From a checkpoint of a small transformer trained on Wikipedia: MLP 2048 quick GELU, RMSNorm before each block.
Each number is 500 + 50 x the weight over the matrix's rms, rounded and kept within 0 to 999. Layers, rows and columns count from 0. Numbers have three digits each.

# layer 4 attention output, 512x512, rms 0.0933, rows 109-208, columns 448-511
541539471466428503498519488518477528437515529491456501494421518537385501391499550482445485546461510546424521538526531456482596362544512484545431438472491455506494573475455543459577501418580470
492499459480506545470487493471462480400475478513528468439488501541524475502611550586407532429452595570451503452477584522489622458475492492509550500465542509449420511499601509507461465480537447
487523477417505516549391456530513546529538581484451487457468500450521409586499600476485427535480535509444516516469456543580555466557566514487380497439540506494400493593524490436500468417482442
434477443534510459552481544456475530481488498388497494470489491488505429490519544477513425519505595531469525464489549501525551503419502509558450471514432418548490436518527541514535572455475462
544471462410560441518486488490473525462488521495535495557463447536476553486464427470507547456485484494529471536508433479487508523522499574431509527599476569559403497532473508414552496489543426
518512471528452540476459626627529557504431538533510462525492435526440405581521583565456576527418539615440475388493511417434472483487499442522543490503513585468522514520453569485528508490543562
501539491443478535569501540479463446506484434497551523502526516614544545481542479452454462587433554470559526497500569489438521493547442474545583545543562551588599495467566471521492497519528432
398554520509485407549415496506523498508488551455417567551472462578473472569562491559501526538403520476449548457431437443468446548470540430606579499472430544456471476484514530511524548469491583
467535425493513515487402560502621471529527488416442551505479502500567406438589541549412529550502585498490563611545514567490529521520535514614600519535493429582458486513527466578450502527590502
566488402431433403575400539537549527511464526392407484586499421687567536473355477481428497519549438499417433567482479454462414481513550540435503489489494432432568496467465475493461505562483492
585521565487608512458473581507556592515506541493564555600447490442597520528568560460414557544519449484525554469488445425529405565556555565496527524422493417491563494566544546451542557559581409
505515438459648483521505513562471557461546474464542591558553472448528440439493468476596441503449494436476492511523545576452496412474435507424511454501503418549496489526477413495550503509475612
496510460400492524510573523564388593615526423506442515546400540374486480522430473427560578571565516470544518589550529560552544464491583512584470554532508436507388481492486511470500506451454572
562481493410453519405546488441494502474510464461404498522413520536394523474485467545496463503525492479463510541584552558551615421514535553517558489466509542492593440417506483535626555528514473
497523531536471416576561616563485485519501529536406483592474457422561466430445436519556510528542621496436539498534553452501518487447512466523605481497498413597455524487522444404543481520386626
544490529437473504463496549521412541554540464442427372528657471464595495513566445574525440547503549467513547402453569552544535558528457499499567529474406670542483472432474480526434426432358464
513469450501454434521390560523550409583413527548493514478455441440480487523464435529416558548459466523425544488443564623450462540501489467567503384451511457423479461534433516519430483530496521
549515602476390459485462486456588656411425500536424623517498524452600589499448566479468598497605442520635623444585520522524578443445516603491408483539363465560463515408457456477561542436531577
484502539424438477482458540503500482589514504524511557482497587458469521434472522491509455515496523520547577443514463559529543479501501472460521533554491409578509498555462518488412433555580493
529512501550508496547508491517465452471493492471469510428480466455519522505543418521466558442470560412521479477482409475514542486472425552540432537619517407591499432424496461492421571535437454
522578541486536480465486492516461566511524477517452519540484547530494448560443531436433477451604517456502477436431504512484578426459474500524430520532467536501443509548500480489609510496523546
498475520495486579444559539563507498488518458558571575551452507513504516450447532509467472492584459459439453542473466458413496563462397447510493492431355542568474446507500544499498461534557508
464514532499532461613419424516491442470497519448476503368537438533465446504525491422554425526462471419474521542556528548502496454488568485516503525493466516564463474498526519550541464552474533
499515441479460555626453535516522512431511532525531469544455487345558528491515453577452520467510541594514518512507520590559528541513543402542455600511483470539532553582495368510439491507470449
403488444513451507542413501471509485600413491483523539476375483515473510550504500472516460583510499527434516527524420559519528506504444443458515479463496525503543566500508504472444567540525558
491455528533569513453463438395536460467449461439498541551497427540485468522475545503496456384520514458489528502535446458540608483534519627494512604474487587433535459462469452529482589505366466
575414542551471519592532537538587529490504485469486456494546426562568445473512443478549535444448581526578495505507469549453483510508514571530624538567557467521515528489548541438498433470562433
554471545557488491529569517419495557429517517550507442532509629548427546529512472502451447409534482462487471413409458463496503415511580510514481528523540538527465442492509466549518556488488496
504518520439554547492464451527551538529570489434493453482492410460494568500533528496561431422505445470556517485477491406522451380512563544440532571451515479549500458512486455501539364522473407
527502527505417443540470566414551549502410482547555468528476566474512485455528439502508527464523430531505456590456492442540399385499543536514507538528499585491552389463582608521506511477521580
524568482486546460518475510500492478598473502512519584561526542545573517510497455466490491432526547508620592479460527479511405590500519490458413461566471466615470489447455533490471596460542551
520436464459554425506499373449580473565527486562503436487565533518527456394488520551492510495453408495532595479563563616635484419526509509422499507533557499432418556485432590449521497367439508
392545505541470431531501518459471583564492513503482463532472515439457458443594497502534527489466542506521460477444579461458487523572590547578534487421468481465515536486452415499450578453580550
429499468522491434551487554475550537568507484451529550544479452441455541534559525565512541507438558447529447544551446536515496517573385591506449488520468493485506462437512531527432521471504439
534447439576532446458584445415510552587461493617488512510559498563453532448503507477471563483570514504457487401509504460524506571460437559615483435488554554467494540533489496465395474503531422
543491511500405578534492494497544495401432437565484423458478534543545471497508543516428485494549456456561482407432568419480485538463531432516522528490565546520497533529487553448535548483500526
437561495506603509388518443432508557392469540484431514514493459552496521421511577527524452518469484487474476486494476589534611505548571500501504480416513544490528454384541450494487543497540481
533486524481517447520510539483535544540487449441478443504492531439510478549421569487450488464510535535554435479473480583568553527566487537478533481501447712460571527521533485509436512544489428
488473623570562491521506537479548491472433471511558571487587438478476522650426455424526403534520483506468468403406409422393506586424488548613506458460544544450422457494502539517555500376498508
603433538517459528477549516514493487448565425534511494444512548485514485518480588472472507451467575524527488584469488557489526550486502456542527544432460516547478534454414532480438490508505530
494470583547492505521439481511485524480453518536414532508576515455486453513553438569490460531479522502513459552433544455532463580535524526609534557561469514504569522500491451500457581479480490
532531503541534546450522497600476521557513522607457453449535564528557464455471530526503529579448544481557489493502431540447498509470413489552430577498544575502464458495564451504455482531604469
509498423553502470525555450448558608497486538525563676479516422525372487458515498542522624476511576528458482470462558440469402515494470485504477512544406484554562539429514467544565484513439405
512513474528538452570486554558379555463537532502546489566501484490591522514437529564532529519474483526543506460552395573489576519444500490415508519409540456494557579483502448510445577439570411
540497541517520430481477525509493420468470496501565449424500470586566506498440420380506594537496459581406454495498476496472623589499490579525470538478454521501587484493490566478509519529502570
513508538539448518502478531570569461559516512494504491504535509516506523442547428428544446479504533491612512465444449494474522512329454551464519513435508479477571472587446557517496543478511527
521452465547556521544532533534434504505474418559451547518460524526470504544468529533533523457499462523480433595435439547366517506521511486531491540539513484422505538398480531515504567500525569
436557398576541552508496591462565547533534537489508552566473551382502509535482508499587529551598564562433454403454556487500506543435560463545592518458540520474527462481547481523503389468512558
545447500459473442470454391497523528534450480428503402479564605476508444477493485509613501430443409468475517459424543475564541483495542557562520504495485472578487446551594397504381509513551547
532537575468494437579608547500607552507490457528474522548424490408598482465513435477527566593458393523450530605507475462469379438510556455431534523547474436543492453485523593471444554489527486
488521482422476440471451537401506534463509486524434450525515541544555472503527572505475509469448403497469456510498543448557493419466343486503543598483467431542475511513498480444473459551492556
556478570561498496456465613570470552571420458465478510461496470521498544378501476438408460566507399429538417519479458493597508517530520579468516483483528437491538451510520444582491545379473521
590555565476459442428543445460556447471467533428481529479504528495562511500502505437501548546571453513490441547444477559427553529504489492496491446512540534546514566493481527469467459491489505
572407505553519493490505493406589508530574473526507430460450408532450530501458481548471561448487485599463502485451507530460488474465498530510409525470597472504424504489489480626521424544433487
533535429555502511426461467474467542570496447496584568556445541459510565426577483500476478494490527585493560480473458469460452598610416479522548491439495523501524460466564496567425409504496458
524484455465481505529450489432521451446478453487518469581491554531497597552388549560463418581534523495566568535480452475501420507598540480462503577430488572581531523510519566616600586577589441
493513511585462503557461482478544552506452535538545490524584473442561447515577510471405552453506448501461489443477499502457567594522546508470484393435452510574571499463489505477443447509494550
462425422490485461476535534507498523555502551476556492474530522504566528476482499450576408493504419518591491484620507439485468521482458508574504603551534497571542480456456526506493490489470463
429401517496501511474494444504502516484526542527501525551514474591492545503505478518527500487603514465476528495553469496488573501460489486548486550532466463521434484541500453491527476470504508
457601573542513481512506523473510536489440533534587630506444445496437458527536557435553546510457480540588495441482443500588451400502477490521567527578447484553535560462487491450487503507561517
518501535490406532511447483532546535476399480527450534398507512545594459595548626534538572470484460508490489413442511499503522526505492450448440534448491426474504515489494558502610501421464515
544514400518454400460455428510475427511493444495430518471489652479582541504513463473519535507518538459416539433543488564484561532434541512533512479416522509449443552558452426533498426572531483
493516503542513475558529546532472540504425475570500529486508467473590458562555456506537472496531496535497580511545529463622510413528568494550463524424494501536535571500532508491551433543542573
591515525475467520491468447523426413418464453525538525554452496547507500547479462414484403490510522512516563497536473565560484544574421464486543526458515501447471362484454502387454524457550459
498463603593508504428610453602554385397495558516446534467479393574501503552537470536438448502553524505512570485445544467413530550436354508511537422572387516476482634603464541509528477498547428
445508581657539503525508484486450465526469509432463504483502525486544470570493568439515512531522511511505538517468461520430583583503548483540485533592563570548424531425400482532447556554509545
474503459537475428613535596541500563457461457432437485537453468488534480444463451469488536545562492500417460512485546443557487560478535557434475491452549553516538602537453475560585558520476430
502423441463571447536539567602448417506547478449490322477496385455583501558491488491488462464411433532508524534565513363536419564446595512496523531427511484524434568530475490504544524523520501
521453457482499542540484485511569525485459469584535544474553508504452538432484554469467493464532479549500522519509473545486591562492522483503462523435436458501511586584543563506429452470475495
485490455449444503418478460492635558566486577536529516471452508530555404592526508481531565532553454568465472455570500468376591498480509461538544431533525378501515552482475502491560481481435563
426528461564532480602562410511518485572465509472423485496438533458500481481492463491582462508534499584433510501480427470544475443458442534516504567548457462560512548542520480532468552492537557
403485540465509568504533479541475473495585428567510564532499552509473487585568515433480534489548494551548480546500534476528506476446459571512477541483483419490483466550445579513537529518459519
363590451598401534492458491537586468460571532473534416456553518525521488495444451432505548566557487427504523459459562433529569474529489555525502568525515538517438493496474503468508464461445513
511496457550523570566499479387463502574536409459495522448421516512442496446469538514531447502523581505516462549513570550421492527503452508368477528380484451463554497462568529499461486462398468
481528511488532495499461515505488528519437469529496605505509460423451458420517520504522475608563503455574531516549526426497431475431522493518453453529476474469512523476575537447450424428570544
424454525487471439496479527423491488519465471443525501539484540533489430483460571576550511531470559527463551573515441422493347502433627567477415543544441473537590520521533489508447577506514480
450454471459568477567507546534554441529528455497367511556551422476442473506592442511491539584519494517578393440478553498545604432442451455492525476534532453421490500484555517461529540397528551
567507539539482542466478575523508523503466471512471489391449544523432547450527487496512437501484570488489544448475522554532615545476467522566480415460501575541504568446503499503388498586536511
492456447489483497470523547414499574538499454447500520478493461582416454487462483473490513557548487577483562475426514446414505574546583532450446473491501470396511421558561445448578561572456481
466480519424475464450459479463438490513457487483539484527445533510488550550526502490466482489509486554508530412466535481474526548449471440566398473527538544417542493547521538467459535549461496
484556509511505476553423502429493556454406482532521407510440511550578477479423580523443526523622569490446524429462488429392443372603478487411461449476474477556520533509499610502444451534531508
564507473402525525431454511600516494430563466453487484500471581565445417602463504525494512519460538499487473519493480505466542490547490567437481461496402543495466502492519510447482492599520469
435503504435455564564484557599564377453508512371459523459492490459454514621466433554497571559462601478459465576528480481502546423461520530565490497524492568561543573449495533591564466614526430
554521497460517439540445542577451476537406461481532518526478503378468480493587499532503480393492459494490558515532476449456571473496509532560523461503456556501469574495509520545390437520439577
486492497488501454493525437440473483496494443493573453491472536444473568509484505491528581538564401521510556493499456476550507531412619441486450491492470507515477467564500522575514511505504563
508447488634343561531550460556495477495564414420443510491501513558626526403432472456495415492461532513506535548499512521546456556469580495404559518495534447516418544525424503377522512586496573
540518526505463502532441463489558520541477529502445497504530506503560538541522540552566519471461395488509462490525464485540462460423526467523490518525532514500552447529445519464493484566459492
520599530571482540510446539469514558440465486500502578541468445473545447478467449490417485402618563511422454452463525475407539494453469486455489435473474548487416551557530451488421501504568603
494498551493561433555450477562510521484482446525524488463501503458395576525471520503513551484560577528567578460474527413524538545515535503497539554456556445556550555530564451502575473470469455
469474488519469518472557517459501553414491529524550513496502465488481481516584534491474554553452469569382553547512541511435492482525456446491556440549528568543454507486406488465476486522486575
452532524559568497510549541460576492553388436404488423399544544505457473567426517521415503450397547451546406546625419494624427416546575540471518523463488490421495555662479593426428505438487481
528484453559562487457553446571483608493499464522488505551514516539548504582503474539497464489463497471472520476516611493551507552522485500496490555430514480537515501377466435503535533514456525
504452479486468502459526478492490505505486412452526460527531434510516521491497569431510505466555512504618461522505511473409449482531537440486517441522482508542589450495533530565498509485510590
480440501542535423490439606525492434441567553521514506534501498445536585498544526461502393508472480534431546476543404487389560568434541505456502461459521578467460489509531503480492489625502542
494491518592469552484459488548527490532456455483467601564433497503520520397505497576530409535423431441518459492367513463482570497537511427494535498573451435417561534558560581459370493485540534
465503568528500365558459435521518486452491450492555541474502398555444498496571578497536502520474481602414474380447488527453460474499528559536486485534549489507456519457432392533430550594494502
399539462550552487478501456460541508527552504463513496596526516458540519428521509449602501512425568491553540560482558433549644524461406547511502514461530500582456528538558432402501601499532541
466533464577524437557429534508440431468453509507539464580467464568406519499504485540408486550478534502472479528559472469505499511448490496491431469511534482515614508485487581571553447564548478
480396563479501454510435506546415598487483562514546476514550451459525506502522416569481500512408480545597496541498439509470560524555555563500432449507464525576491557499420486425537516442509457
496487488491388400537435450507524451480467472491496495501487507478511406468389509524519536563505410470585462515395461586518527454525475489528612529448524473466510457530487369463476508441516471